config.toml
head_dim = 64
positions = "rope"
init_std_qkv = 0.0541
init_std_down = 0.0
optimizer = "adamw"
beta2 = 0.98
decay_fraction = 0.558
Each number is 500 + 25 x the weight over its row's rms, rounded and kept within 0 to 999. Layers, rows and columns count from 0. Numbers have three digits each. The size before them is the row's rms in percent of the matrix's.

# layer 7 attention output (transposed), 64x64, rms 0.288, rows 10-63, columns 0-63
102:498508533515513514537511459480545503465495492480516489458549534476503553502533489442523556490504476529515501454502513479488470488490495483535496505497488488495488504485447481486473485519480524
100:474450477465520501529501491483436510478528476505508486480495504520459480518516539482514483480512470472500480482511567498460526481466549463521477501472480497494518499492516479515480517536488524
101:471490553496542509487480464513479500524491495526486515482490523495535485498447497474521501499500524546490515494492461484497489496466434475494479485497527526446499543493509523525546498466535493
109:472491480473527474484522482514528523524514473464491516471503502497510486498451451526470509511470503457523491458454495511476483526465468470516518494492514511456545473501522473544481509535503471
100:528470531522534548511474470510498510484503537459497495514482496519497476529467477499497512489488496432488517528524501505480500508459490483492463470497492506488524428524510503480509528474555469
088:525506511503485479522501485511519497490556470500524507537485482522452491487453510480497502504501442516496523492533504489503451494471491484458523484478538449511489492518472532540546535509534495
094:466465495516508521527482508536515531515491516515457510507528529494504538493515531476476485500503495506520525474525559498501516487484522489442531454510510476435490498483490471531493542461482513
101:493470510492489467522475504486500500523443505516502522523532454521484553471529525492501501465515525489496481533504462491526488506522549520452505481471480507478512449483496523445513505482512465
092:501497449505551487473498492475524537471504525518488461520468467501504482563518518491500498468519474511479495427484488493525492520484488505496511465532489530473505471497491528527506492478556505
088:490487459498527502489490492511440515498515497513483492461511500522530476488535528512490498500580476522549520500492516487487472518532500537472496483551494520509486515509517459467514458483471471
101:473488513520512535458513496471455545503487504545474446476493490502520453478516509483514528461488501499525507479475548482513519461511514489506491495460524465498518534506446492515503467524517517
095:499480449550510508537479518525556516476517501517519521494515507541483498527498480500507518472521478519499546523533504535477455508527521535526472537499507515472548517465516471484479527505501506
097:509471460502523528442473490543490535511527450540523514495517473505515452533520487468553449532522535496490527491508493517525511519485481511489499470479508521507494487483507520506535518482474491
106:518446539490533502509505484497467451470534519526529500441536479485483497530474485501494501503503514504540530490480445514495536531453506492513511504547525508486492478466496517511486516489459504
100:506529519473470494476526518454486481478478509423512506542490477491483489519501545519474492507462485456544541486482513479518508518514456489506522532511463499512500452526508511487529494493512518
088:480488517518517462487507525494532518479494524544528468520499485532484525545484504507453533509446534495537540466495497495493508508483463452505516483468527462465522496507476516492539534499516492
102:492492496540473509498495503533438507495532482479526508500514502549502471508467479529537502491455504512536555511520510515499444478522521479481479542552502480487518500487529516508508505485546488
104:520511494464521491502503507481504462502526534555436503494467532517459501511461499522458516526516458540475494526513449492483473503480489492524473508530479501504501458460502506483493457492502489
091:517494545496501483537515520484529467502495488457550486494496476510494504504480540523493472523485519514548498505490479503499545472516594496504513515488490505460502486484479504458482489547517518
101:534480503476455487453497474493514471505483526496499510495493512569525506474540474529533486526514493472524514512471527490513517511464518531541494491509441496530483506493465551501517510475474484
093:483492524500487468476489494483478478481516492531551485541517487516431500479511539513544528503493494498458506495491477514462507517506495540499473517501526573498489536506521559488509507481496489
094:513504554545494537508480493485544508506494553454496520498500514463482469492489516541489491473471469509512539505509484485521502503491528503505506504454523486452514486528446486505504493519545456
093:507491527491524490533501496495549505519589496513508507519517462526523464518516534499505541509532472549493501478497457519506486466528488498524488489494502512545499518480474479455520509525520522
100:501464506482538501500505529492533519504515512462505520512491471502511484554459519499483481494535502503527543495478471497529530501520468464528480494484465492555508533479457511469548500489533541
102:544527500531465518462459491504502466516544510497549528500547509488501430482533489466492506511467501524500490476479470481478504492516496509501520497547509495530487491473477498498464470461470499
107:497534499507483468493504495525517496481453551534441485516548552495509482494479543502483532534542483461522459495509528498502471513502492481490458500457524508532474519501490518493488522511488499
097:496485544503509538486500534492444517504534541526430495513461497454470465504461540494460499491465535472499513498488525480461519536515514470493483509505493477481486509500494497504468496482500508
099:469504551497503504519508498464453500480520492464548500505496537457468506491487522507469473475511500490436514487529506503479476476487574520471487503518480512531485511499473478514500517462528517
099:505525471509510512506514506490464478499544522537468555515453527459511511551504503476457475496502523495447457489499503517514504470492512490538482493468459490517505491492487452524498531511531511
111:494479513481524525536493499517519503465467489493498506494534519522478487494498501501479466503557477490473538505510466510470539510499520501549500478489452496548528574512477518532491537508482527
097:501489488513468521538499531482527497505473541476504489513474491496475508483527512521542551466473451535532515497460555477485507528517499527517466527529466518517487533489458513510478493496524520
100:464521452521458467490525517472482521477487487450485520552541537529529510489521486481511534530473523487449509467496544493474499480491513503516497506486479500505463526471480521485496501468480511
099:507476444512494493528495509565513505503511506514467522488444477494475523559503493525487487497531458477550479461477523494500472497542493471496508471543481475497515493536481478526495494508489510
103:512505539507484485521477501476549518488503520471520453510499521550534484479495525491469496468532461510513493504543526494483451498496487488469487533530551489490491547516534498502485479454530511
102:457463484487495490533534522496463502473470490504470512536489503495463538500479547515521498494495494537481559511536501509516517512479524495471515511506511504473447495461528541502515512485469553
102:493501483490515511440513483502507456499511496489547477535505501535520493534529510523495447500503465516554485514489508529541474483498508523534484554480483530517533508501529455498505475533529503
094:460486508476498452506495473534473481493509504482469531518492525506500493534536494564513527498507506517505495464464504488480483491561517509491505497527450540445467521500502492474516471519498462
107:481447556497471546499485496517516528515506480508452544477518493549522516460554492495478502516485476537515559501493486499505474504482476501474466489518474484497524527520484486476500503465499506
095:484484523456443522464476509494491495528508479483539528502499530532502494464507534499467470506494506496514498503470485525508454509517434491517475490490548516517475568515520527512515509522492517
130:560496512548469505473493503523484512477540498502454494541489456548512475537550529469478493514503517472506498499516509477507513496550502477506520521508488473453519472527538515506495500487482519
093:498487537464530469488511529493470482529489504511468494462520507494463402482474525508503504496540479542503525506505528480484491462524498480508513539530499502522523533496527479503495473524490524
108:466502511475508494473506439494537473501504533468483499541491534508505494482512504565519509475569455486508482483491481508507522496486529527516533480473464506483467473534484531519507485493474499
097:536492527500497495488507487517482472510452497572487494490445506472457516489549495510524520514456509551448488511500501483532454477498485523499500496518487504502498541529475490493522467499514520
104:486485502516496488516529520486539517476488475501466500483536466504505539490488507459440541503478524456510501456444513488480546510521481527512522500499492485493530520503443488464491513479487536
092:527514517500479534498517492513504493490498453461470500497505531494486477508537468512545486514496501526435508452500513490519518509486511508523525524530461504454492497540530524551455505508518542
099:477470503463488531547503509515496527494465474500515517533483485527460497487525493530490563497469454483494520499512522523492451483483442507470493475505515482529511453529503484514505546512512513
096:501522464460485517485488511480496511524522511477532544499498535502542484490470490474517488531467529506524488496479542506497455500448503511489463488483490514492451472442454501474511509501529459
091:505473483529463518505523492484462477482509499474483553464480528472465549473504472508501509490489477480483523553493501494489488501497488538533481558506494501528507529499473476479506453477447509
090:465528508540501512519491486512481520497526524471487478502553533541544538506476494519503477498557491501471492503542476518524479471491494487522493496490537476538514530527477525500510505441521467
095:488492458493514472553487507523483508516445519473439513510543494551515449481485469498502537473524510472479476520471505497496471521515473496508493497468491527509518515495505521479500521504543458
105:489508515498525518485535505494452503499542502503494511517521496465491572488449500476519518524460546517507523525508495491531482509494481487535530524492472454544477481490489480435516507509495502
106:499484534508499546502478493499499534486490517465536508526481548453505524526476552510520463507498482449490515525529537483497474516495480519480486528539534516520459500480506485469495500443490506
098:493497573497486480522475479484479507513579523478537522530479497502532440523500532529495532476488529481466485464502480501476515475540528480509505488509497479516475496491506492479499538492499511
106:500501499481501533507507500487487540453536515535518457472456505484538520562537504547502531485464526478514505465501483538491501538485468492526455494528534514491476486506507500487475496518476506
# layer 7 attention value, 64x64, rms 0.249, rows 11-63, columns 0-63
097:503543503466520508496479493502476499482510485508520542444482528547528495510540460502504516509495471472536541534542516502521512519486496528473457476512499491499463512529502524526499541476535464
102:535506475501560524482501523525487457531498517468501479534502519482519505497552528521484450483533515479492482489482525529523495516561520485538499491491496529546493470508516507486526475534475508
104:448535535488533483491464494524505466512486488536496502531472475508514513495547485521505500505565527548526502516485507499506493486497505474505508511533492495478479487480498524459532470440545477
100:497515470519531498491533516456532486549504473507531535494543497499498511494452466505498530455527478476472487512484512512521484503470522508523489545544487523493466490538475501509559493478486477
095:494492504530516518523520466444492456531494533489506485478498536484511513493533429476500516481500546516529473485433539509493506503500510548502496526511501520496488507514531449508479511480500504
097:507566486478530455512458538473482490514503521501514490516503515505527515498520495513473520496468459502506466502518527521452504493463469552545483479477485519497489488471510507513464454526526484
102:494521484509494524485532507469451520506500500488518468503514478459474508503442546514446520539484465487489459480531522505488502487468497474470522505531533538494488514487515449527502528525523492
096:456505514538495493523525474460465428513502505492560512508514519501484509489544514477512505493508496480483471574563485481484513501525524493528494480523492488493529479515494497510521470513496492
094:536544466503494456478518480506495490471493497502557467499420478489479544507497511487480484462474490488519509501540473530533510500489507505482485434493506510500533506499480537516485486507493523
102:540561509511489518494472511525498478482500517427521528486456542519503479517534510502493473504506512523503534507552481482465527491479519506541474525477468496497495471525494506527514533536497497
092:508534547494478516506483485458568482458501535497521516456490472492482516476465487491485529488474465484503471471450500481504503519549479498495483491533517471496479512481492533491513459519521474
103:514528516514481490487482512551472476524508534533502463519483546491509489504439498455522474457519491486521485520503531479537509526519516491547495449552512493523508504510499500549504481491493497
106:475532476520486454506532527550534499549497494487475489515504518529481515493517527518525501515535490461518529495479500533500503538539466491467506445486496543487477507517481493542533473485529500
097:483446514532503472514541471495465512503495482557473496511512482539461481480528456543479488502496529514473511485507481505503511511446527524485531537500492497481533485539462493522510522465502491
099:494522497522474492525504453508479450537494522453462499510519507505468497488535462555493462491541483516484447482510520490473511490518490517491502547507464471499469477494492497536504474497536477
103:547547561520527533484521476462509533477496510532487465486504504463465539489504483520518460468502506464523519468452512478481514523511493532515495507509483536483480494536476514500512497478484498
100:479490488536522462512531478481515503499496493447517526522515449514481506495508470494527504489502508464481490519512513547489525492544508472455488478444533492526477535510505490437525497495459509
093:486529525502478529525507502540485551533498497480471493481541460483474482494552484530501545518473467489488539493466465495486478496477483504452501522516530535508503506482512480552507519491539493
094:483490453508490488531531446538524544461523489501527467537496505480491474540443494516493482490523538486481536501501491501481538535483464520503509518517527482507511512510511502535505473455485475
096:527457485499464494532514455475507488477508500532488471497505537478491485502535509485439516501539485441505502474495524476516491535550497433483516486506506507508489504521501493522486553526491494
094:526534495514497505522503520505531506540488495475532514501518489525478478481523471512479543514480528497477499491421487529471490488453497479541483562537502514465502464502510474476520501538491494
102:502508502510450562492546473473506461556500545464506525510479458518504490496532491451482501487467515463491512484501491460545501501523500513490504515497536469509487528472505507515506491537506525
103:459506499528491535458550475555481484527498548472512549518515490524491483474525482527510506472487526479495483478508498483541486519502507548480517526500515456523520484497486500548525484519474484
104:507492517504463485512522490518519483519484466498426493525479511501460470503452541465494540509517525454504511499465464473511532512496495506546493466488511538478491513511489491462467476515478525
102:511485448506473496472474488468515483440498464497482541515462478511532483517510447528503530502504496499466501484511551540461508488520503517535500500490488448503512510445500497519496517499466515
095:508512518489511445468479500496500511499491451453499534530514559555506487482542492525522505483521449482514503504503532537488514492455502505502492529450485508506504483538479516487515530536490498
095:473516497470519510497548517475507511505499486509487540458539539475543510498519466514485504475464489435513519505488463532499464524483506479509513492486488522471504490527512467469461545543512481
100:464502508462511522454531543493498499518509465465494542475508513536501466493489449496545460514479487499488486572511525505501493496497501492526498509476509461515519522520517510429489501503508491
107:470480478473476504497541494549566499468512528511517549482518539504527492513501475509510528514482497453534497487477509509549490508503516519487489479477526471504468460443502506519500480511511464
097:517470510523506495521505464487520503439503503489565512486509486545484477501543532502475550507487503495499532483504479460495510508510431536512512559481495506471522506531490514494498501533486493
092:486469521472503512506486452454483521475509531523430517506506498500536483525452495544433490498489504465517507536524500484475519492519476507532513503481474484487528490493503540485478513484475472
097:454513508511493474472507483500507500477489473499566484481496487517472539489550496491545508475495511553515467531506531477507520490448453555514480472499492471508499527471494523499499473483504508
102:530499474477527523533484458429516467476494487497503520497489493453516521484530516518501539477472509488464492439477462513479519515504543543460484510516471503520501480485503506505486474519499528
103:518487520509528494527489515469464528490508564523491485508542518542530519494529501530475501491462469477529488495508551527461495516523471493451503455453500510494521504519490486538492521504479481
096:539534524491477525520541518509496512472510489543500503468453459476453467482524467487541485469508547520449534492530470497494507524516531496470509506542536470518514503502506511506495492486515489
099:518516499493475489488551459485467535490501485522503480511513459485502530515567527507449456506498511481504503500524503521513497493482440463526471466512522509508529519476495553458518495501492494
104:516532508479554462510545499489530506510509543489545466543493486519486500508474544521464470463470517477504509447496506508525536508478495523523486525490503494525455495462490498512493478534520515
093:518494479460538522511510465536487480473511469546466506526469496519486491507528515509503481486507550512537478426454523479520532527504532479504540505501498476543506494487495503514468512512501525
116:517469538490464503505501500452517525503502484487476476523511544500444505487486493487501489506490465494481488505520523492496570491440542548502469493521489485554511507506482530523522488463518513
094:531538517508474499482499477535506486466475475482503488498493513512533505479560479489481499517476509480531568437530500524519503510516545520464470475450526478512480502509504513474508504501465512
102:493475438481465511535509502498525499494515519517528512515478478480528502516554506491477514503510550495473501536513500535453494504436484471497497480527545505472516502476494485479517500485450464
100:509489505521498511527554515504507512486497479471534447489549523529492488513503525455495437485500504536469512485523503511518504493533492476521475503463497499533499522512542489473475528554469534
101:420492522504499456492501487494525483508499529454468515507480500521493477503500516547443513537521471536498501490525469481506492477472471519503524515465476482524494476464489521535505495522546494
095:482454545477523493540508520493545518486513519555492465501556532526527500502528525470530476536472501478514559517499488504499507489494509499560483482523498509521506481500508517466512494471481491
108:512506498518532493513546479446510451490506526558524505476519483543516509511501477470467496458485502542529485460511542462520503500474488501498511534486472507462450521498481481485506507486523506
098:503550496518560498483480460511441489516509478509477513510482452505510464515448466514504496470502509494509513532464491509490510519537462502546525547518513540490542521520512496486498496494491491
097:478472501485531475492499521509559572469499511490512501474478491542481502497446510523455499493505537517501515485465479526522509524497460476468498483460484491500519519535498520466498538518467498
092:510492435478508558486509494464524515506507536503498517493465502428508536495469484517524483482479527443501489515477497506474492484501525523522528490497469470504477462468512508495505496527453495
096:497506489504507560460537456457488483460498488509534513505474471483524501512450504524472536538519487508542500476513554498519488465518512506510512517507501493508498483481495540464559491488481487
110:503483515506511498463502515500473530538505527488444481505487500554488527485451461496516431496521500520492512504514486532505481481519478529475538544454520506474503499520507498525501538530467482
104:513481465489538476483474504473485522492498475563480529499518521531525514480487471493502537426485486482453483469477467524512491541485485499515509489503480501484531482530505496538496500550470513
104:514492494467461568470535464471494491553497467480442544521528528511525501503542506483484482492489483443501505490474491478501485518440482491504497506516509496474480512528482510483505498514515505
106:508495481513495473517481491493510486514507488511510546513507491565490511509522533490564439464503467494484493529502475477507514514522467446496492495515445479481505510509451529535525499515532514
# layer 7 MLP gate, 256x64, rms 0.197, rows 0-35, columns 0-63
081:537498510537468517510498528480470473486479455498485482515472525512520497481486474496488491511511538484536473509531448457477487492499486488466434513497500537502512455459492510542502538493531507
097:488456513523526491483524515517507477502510482528561516492464547499500521466521510519521496558533511535550491518504518495486542529493461495527473499524510529479480488503495506506460514460520460
117:451510495493508540462488492502481485469523496499477541510494500508477503452511510451527494519469440530526507489513475570513534493503488471521492526542502492491500475504492511468458535484520503
090:512490481528512526466486470468532536494509520564506495523501550480500474513489497484509545515518510473507556500482507515480496489545444514519517522527521520487508521504463491468507543525494537
087:455493478526500523509513487518510522520500557450544493509489505449499540484461492454518497468518506514517511491485487458453518471506483519482483522510469475518490513495533543492515519529492457
100:522454465532561472517524487497488495508524523468523521563489518478500499490495498482527515524462460508519481505499449531522508536505473499515504482510526468456471521497511493507448494504525501
095:493472489511511545507476463475529504485526483500483491488507507492479492463525510509516536559470510488521537514543474529505491511513558521504491521499499463439531499536476503535481517543526517
091:535473489521506447524481470520488505536519506479536530535470473547528536472516506474525510507490506491485543482465500522517512477497462507454499471504508527533500513476488480562512476511501526
099:493511531500517490507503468466490489471522535542529487553503476515511523517445501471536537537512504492507498518477502488510506526482507513514480541438474490504522522537516513536439522512501517
102:483475462511539513485502470515503524524527506447481498478491508480475476471474514493498537476503529519541489533514524553522491457484494514528557552511500499506509537527506528505485543475518507
106:520539497505493493492504498454503533514536545543526519505496473503477489496519510454550528501501451443484518507474527529494548460504486498511500522494523526537491504532515488532519512478483465
097:502540452515480492478482490494518495509506511500523530533481472475518537483505480506475528474542492504481547477510496507448569472528473478483529515531503537492475525501512471494502550510483472
104:500481509451493555475520536442543517537493528511522544500493516500520482475503482509506513525521517547529538502486521498482516493517492490499446513539496483457509501502488537488478499453486486
103:510495487446456495462487484487476530520529466486426510481504476464481509492537520520523565526500484481514499504547474514486485485506514526488529534496522488479475505472473530489505493504522485
099:472503463468496499477512504492540492479514506556524483535489519471469549481541532498465535504523487512482486533495513548481490481526469462486478492540463520479525476487526489510500526485537513
092:496531465495484516508493496506485516497542530500491511472528526489521504484501453533531500522538491491490449521479456466523494501535537515466479521483551478502508503490455485562519495497535531
086:558479500502506508473479479474526508501508500487500496524514521533557509493478491517511542532503533512491529456508473457539489456513510484465507484492505500495492514492475459516439556513521480
106:479516516520504475507569470466537499485492504489488503527501463517481537511479496511487509526503520519492504484487510491488483482487472493487453517508460471560516524513555476515472525514442459
115:499462476472527469531530458522541467503515529513466489549470509474532505467530496476548460501481536499518496511483511530479484476501453508460523511500505478510522522497478493479475490483517463
107:531468461490523505542533476481531519491512447467494525508520514499500575503480513515481521472504525510521493526528508483552497472514490490504538500492509559532478487523528481494478523508528499
098:499545525503501487553544514508487492488554516483500528482491474501476522469541461440507482476494504493534529491524478526467502469507462511459467498500492522500495532506516531551503472500512504
104:485463457452510525483484511499529505495520471499497473559517530464474515499514481496467467459477486509501484524473490495455536438534488499470495541511496490513512519539472510479490503480511475
097:491469471477456496479466487486503473487504532517498494533526493444470501500476487481493494474511526471527491518512477463452465447493470497490496471496513506495479549497494460472465523531547498
091:459521480503543517491498458479504487493504522525506506512497533507533526522494507528487483485453453452462511520499502497525556462524445468499484516501474524496477522497496472468450509480486490
099:547486553478506461476509503443498491502494506481472508498473458536501536447491500467511523508519456520501489495462496524471534484525480523527466506474489475485464527520530516518496493505498538
095:483496503488481493494497507492491512532510481449457485467530474489480561459494509489458514506532524520479486504488477504498488476514488449534452485550501509495526491519541476471440508493517483
100:447481502491489497525458483506498514524514526556490465535485458471479562457507494480450490549476525493513485506477466482477492479512514524512469516474458490499515517495520501503511478507516528
113:533481484487491452486493497453527513494558514455505488529491489524526551482485515498558488514476500494460484503501511474529490503494464538475507473556515488500542533498499480519493501534525498
094:529461476494484499504524455495496534488498516508486510554467450545468526507503474478513485548534513500525527489525489521507542511502494500520461529543496516517505490478553487510510465483496541
106:497502479465513490503505487500493516500534516457510549505499452465468488485492493508481486483564460452510500472508506476510505458494515519535463517491530456494481500507533461477464499459482466
090:464478460479525527521487505508517524480514493481492524546479460497526535522468451512516539501463543503519515475507500515535517495494471508455492533493522508503486489467499508487481578491479511
116:504498487481512542470521518499490505499516498480539511501492467476500538472512493499496477453493497465476544495510485522529519483500479530494480481507550517445525528545508487470453564509474472
112:478513497503522520520547469454521516572545519515487525494494552504506510473481493495536508538494516494511497472514531517523522483542499527514472480548474477483524482501525503509516517482542473
096:499522512464512493494522520502525532468516491492530532504459468480507501505506475466479485484543497495497505507440529479534534453468491486530484521545538508488496484538551500524481510500549478
093:482501476506537472525522486459515502546506484514537533529485495498514473479468491485505535467486510514522511509520483511513558471531479491513507474515478546510480532477478444519451481471465499
103:471470485477500488495500492473472507493526487475495507520531536498519548505461500522536475493523512467506526528468459461479555505512459509482479471473477462522552519511519483523467469507501477
# layer 7 MLP up, 256x64, rms 0.189, rows 0-35, columns 0-63
087:486492547476534488454516502517510480489436492503495510504533529514502438546523475497479512533518490523479468489496505473491501521478505518529482500524502529537506486503484493542517515488502574
097:474488481506473489499515435516481498518488535536505494497532495502511504493472433481513502507562483494487461511464526514494504496489496423501529508537509538507492500534512479479506489456485505
110:522534496510489500528498551558452510493490515460515519495441492499503485488522492479520527498528498511533528471478531509494499482501491521484488478520582512468463516499502456502521506481519487
094:442499490510493456524502531529536516480525526499573495512521480503467506495502476463514488477474460495521513500502499520523500527473498490451506503467509542498525506504483485458512523443524482
099:520481483522485492490536498527534501480513519503522485518505478503522509491511489523531528457419467528504496506505494492508491467506464507525488509439510517526450520464483496538479471450524518
101:542481537489498458536486493541547520514488479524504464489498524513471525514492453498484442498502533477455484469481494474461504497475520503517478480483498484534458507469489468509540518482492486
090:477534484504497514540484525438509541513489503512531503497473505516526480511516480509505469488530561521508474545514534465505519497529473511459471471523505493507504477504518555553498505533507491
094:526536490483504507508532434497500500483513505484500471531456531485480508513462493456487550452473478499515466522501530509508491491518478501524523475531539447538494484484503502509514475513457485
096:522545479494440512527519467500468532476498512534489557509489516495513507502502451500456480501509524476506524515461514475507482493523531464530539491517523521543518509436502490512494507494488507
099:512545546557483499479497547472498544533498513528488512492523507523481521505477511479549503484498464484528501462492504546502490519546535522521499458492540477505481510514533476470494505527490506
099:462507492532488495464468482521475505439470468516518475564501524517495527505469497497466498502469490469536451480504459474524496498498503518523504456496465514530514537506512469511503521483477523
100:476516477462533471545489496523501480519494490474501485534478517478470513513523483527540542498529481486500501512488492536482478476504474531435555464505499469498526507484440521528496487486487512
093:463469494504507516507515566475529496533521496556486443520544496484498509482523525500519511519436508481485503506496526485461482470540487507508460505524465509475505495546510488525502513502498485
103:547469492472516477503448488489501540534485508568540452496527491447490498496523505506468517482492500469485490510535498499464494512495525468520486540483476509517560494480476492495488521506492494
093:508491509486504474514544495495485505430511534516490500495478459537475543505514517462545518472484501507508502467467470497498491520449515492514517486512531457527474529485550479512529462477502491
103:517497490510503460534475497493485476508507497532516458483517476490473458490480516477470485497498507447520520475527474477554482475429492538533447478505494508503494491542503483483489503499456520
095:506458518499503481459479474465523513487470545519455486457510504516470506512502513506515518509478521495459503476547487474513477501528517479508470519512467502514519462467429518542486525521489512
097:455501516465478499519502556490520443514510541506471513455505488509526469458508506509538487500499484513467502462500567521496524471524504511494494515466519472481492489491467464535527501477499506
114:489466467485477515527518505511487518491510491450501446497493501483482528492524510499489492518527504491476491548488501455466501487531442545538540541491539536493528510470469503533518513496523480
104:483511484529519496533473520493516426438474477463529463486485512521520515483535527481489493501492510544468532489482489533519504493529465495476510488522513498476519490500484540474505530548520494
104:486546495486514485488479497533508507528510494525480517526550475512510522552543526505482522482483482488545492544496534514509471448469497494462558503478494525515492521530495531476485463518502493
094:498498500501481501438523501492545503510506486475489521506544517505536495542518509522522530511521497526489520531463514497494506502453523506482507518536455415504512478493494470514540501463512474
096:510539510519528464507445534542497453508532488520490487540481519483504515473485502470506489499497460490503536484520459550507515533527468493514476540516487512475510505502476458520551492486486520
105:449521436486501512509486469458505518543511539489447503515523506515498515502511485505543466498501493487486523543533506474482538494532483468558545483499483503487482513516506482489528514503534509
099:488514503490490524523505498517505491471467456494481471478498532527537482489526575522497493508488508471542557507485501451495532500560494524512487458518465533488502522493475523478481513506483495
108:513520513543561533506493529485499547481505496513492474544513514460498483476483452500482532485553473481502535474498511536508518534504500517498469509523449477498472513505503517537491537480523484
101:481471528463489545467466515487461458500497499506464480486494459531518490467481507495499516467498538477535473493542463479539508507472498541520494548478490531498496478495509514453514517528478511
102:489511529504516482528500492527534459515480473521431454498535490446505496521453472547475487487483504532515515513483536535503496479525518516548465501522521501496483525509494482511483507467481483
092:506482533505459534542546444452530543529479518514484538511494483495470488478495492484478521530490515505504486501472501503499450518485482465463489465465506535458483491483481502523502487526519514
102:517497553522512441496512506490426472533494482504527478553495488519527495498513477466474494531512463531529541480495518462519507494477517507523470477512512490523531512532502485535480487518495499
098:511473457483492467484539535485487557477503467485525498463510489470517525498496506500520508529478524469458514535537467548522510515488479471501485497523497516501517468490529507547535525536503533
097:519522492486522505481485503496495505496491423507520453507485529477479494483494533539500509505562515499499478532503471471517478505507516509477438499516539477479501458526450504506491525488541527
107:494482500495535458494527481461467468528473514522517541479470522546496502490514494474465453506487506484543502518493491515499519506584450516509489527524483482502469471504485518505508476495518523
099:526484526532512500542489429495491455487506502503494501517440526486518535495509499498478488492487473495534490461520498492511497533505540462494495444509485527521533526511541487519488520547469498
098:512537503455544478514485518490478532489520477456477478532506484504431489495504457497518509497493474446484460532519528476483517445485506498511468523494482484524511530490470478487489465504499500
102:536521489537458460505508477510463475499512510532505490495472471467477501510491490485485519445524446485446518503450521493513516481484498476474483508522507489525510470540499485508492498438467501
# layer 7 MLP down (transposed), 256x64, rms 0.188, rows 0-34, columns 0-63
092:515497479457504472485465478505504490493432545506530524483517484497500501522523533493503478487471475496469535505476526538524497477496502483517535493511479445489453569531476486495499508483510480
100:505499520479521499477507467512521497460502530458488456516515524505527495534498499511530514519517443504507466509529481497538492516485478510505479493560500521464477479528510485507497412476475501
109:530506555446481502488496500512515513434472508493545492507493469525482462503530428515528520519503492545502466491536498513496490496475489470537495484495489496499542494484494479509489489545507506
094:521465547511503535516492511514452466494526509515509546514481539460486483443483476495512517484513511522519505481552524530509481528538492528498539472497468487527484518506499471500530478521488539
097:508439504506498516493502505548497518462488506495488501512517484528518503513461517524511485484474458491529484491508464493511515506492478485458500554451508559529490483498502474527501499420515512
097:521511511475517468496475499466518518507535480535489452554464497474518524473481509531461446506479515506537564506505512501472524538493515517491475525505533498528507483520499503491529513508500452
089:531480492466507488517517533506525514446530520504501466496514518498489485498490462428515521482482453534437542510487509524513504452477490513524503536525495500523514483473496518466504483527490511
092:510498534476525465515485475511503445510507489481477452505489544527493527517497499534507470482490499513477474495446534524477527463549488502550521538461514533484517515495516490468531497492501525
095:484496517460487532511506484459522515487518556475521466469487498483467503533472545516507538462529495491521533502482463486522487499525544497481501485471547467489519479509515530495511498442486514
097:502480493469507476451533469499475491476479472529510480516462521496509497498496462445497514468533540498514480496481475454515474498499528469463528504492519551484507446464521535485525506515490485
099:494490533503466529489495475453529499529517469500456511444537515482448455451509496533480523492509486488508505499477470472506482520490483475504471461470506474509476508454503474467529493508518511
097:508519484489498520524512512486521514528472465487548475467476534522520557531482551481481519471480527516480514479481502500524479504511485523530506504513548476470505474548480466494495487441512518
095:546522499521512447460512506531472530533425523522502498506543475470507487507483476503508516489520492482466476491508475500498517483462505489540540551519532493525503499496502479528455496516497494
100:545483489518507474478487494508485478474565501491449517467448555514509529483482457487484494479510462474503479532511507483504508469502475498532483470525449501495500483536529474501474477512488495
096:461512470530492480477489478547543522485468492495470523513478500467502486481518483484457480508498476474502501488504516503478473551492535467468464440516455531480534485467485492521504528490522493
099:474498531487523504484509504523502482537534529518488470465510532488533596509501524509493506523500473497505521503527516490461488458518489466500533503475451506490499470460508487450473498491487498
094:475512495505528471506540528531508510486436506523489516493517511464495475510532522443493479454460481500493522517523494519460488485518476487490491512468502522504496488541523540520529485519441533
102:527486476545557540475495465514500502500475491467518540503561506483496471528548516491518467518510520525512500488515508500531484554488484474482533514479532536508505491512519551502480511521490497
114:512454515501497467557493473507493529521481513524504492507477519481503455470490506504511457522433502499502509532497548501479486460532485505490535509446521488546513493476493533525494477491532493
101:493549440500474476507555524492502489536476481511494512476503532493470460528556515465461518505481508545544514482530508489499531499474494460485484487476508501530476514530496486465516488491503506
108:528543518513510504533508551503507489512537490496522513486487507489498540529523522507466520526470510494503519522490513490550500518523520514517549476447445467511505527525489562529479475500515518
097:498507535512502515522506456460477499497515501516536519505525525547480498527525481509532508564542470515519489510535481452492477500468442454514487505480494513535492533480505526496507521531490517
096:469458501499472520485484494458468531498548480505500510501520512512521523511477467543508521507541543490518524520524517509503468459514503531509505496526501527497477544512554523464495489520563508
100:518458554538530494502530517521496487512460496492541466494469506502520440537512520479468537436483489483521482480466514526507505470517483518498506513508516534529514534481501481485505509469507524
102:499464477524523512551448495469555481531505483478551558505514507530464517510538514518506484508497507518474500486509500472504527480502453501475483520568516508494500486469514501488493502478526508
107:500469491498497568477514467501500497494524519482469522505527505494530442471492474479488509489534500490540556486519478539509524479525485513495444487467503492445490455511481489498493528518509508
102:466505504525522471524474529459514473498481443551492492500523468467552510513514521507487495532532487532501507487524500443517544463483497493512494509534474481496492468489491478502464541507474513
098:510517504523463498476481518465457491483512487491541461515537512512509563511496465477525464486495495527518464526506541506517474523471537506482559475494512497513530526517471515532502534507509525
094:499510494460476479492499491526533554493517461503522463468487500515473482493456493542499547522561532512511468518463502486457515494523495508502505477551486467477494516510489455482510498508498467
099:455489481485501517528467499490523524492532464489480536499503530508498487472517478489458494445517514486538493515508455552515469517443505445489484529485519536529478494505517500533508487483512479
096:504495464505490527493528492519523511501478516522498456502460493465458435449510488497535496523464522489466506488485483508463544500463474512480529506506462485516525477474477522517549476504505523
095:497505476484504490500521522501508422441516487497555500524560498479518504498514478499475517484497513500518518485481494493482521534503494455466514561517465507463527481496516517535533519489515502
104:492509458476486493502495485475517490484533482507463488486494542494492459505527513482480518506471514464514471524525475537497552476489495505548499506536520567520517473507511541539531495450495509
101:491495507447521510486515552497551535505541560467494535506509459471469476506525472530507517512509483518497473492504508482494484526507479504502513456514530542500522461491523457515497479481521526
098:529516517502465516496482477541481429505494503496500486530495476515554506442511526501476497487484488518502534504515501472476494491512461501529521481512482534517486509466458509488517446440513505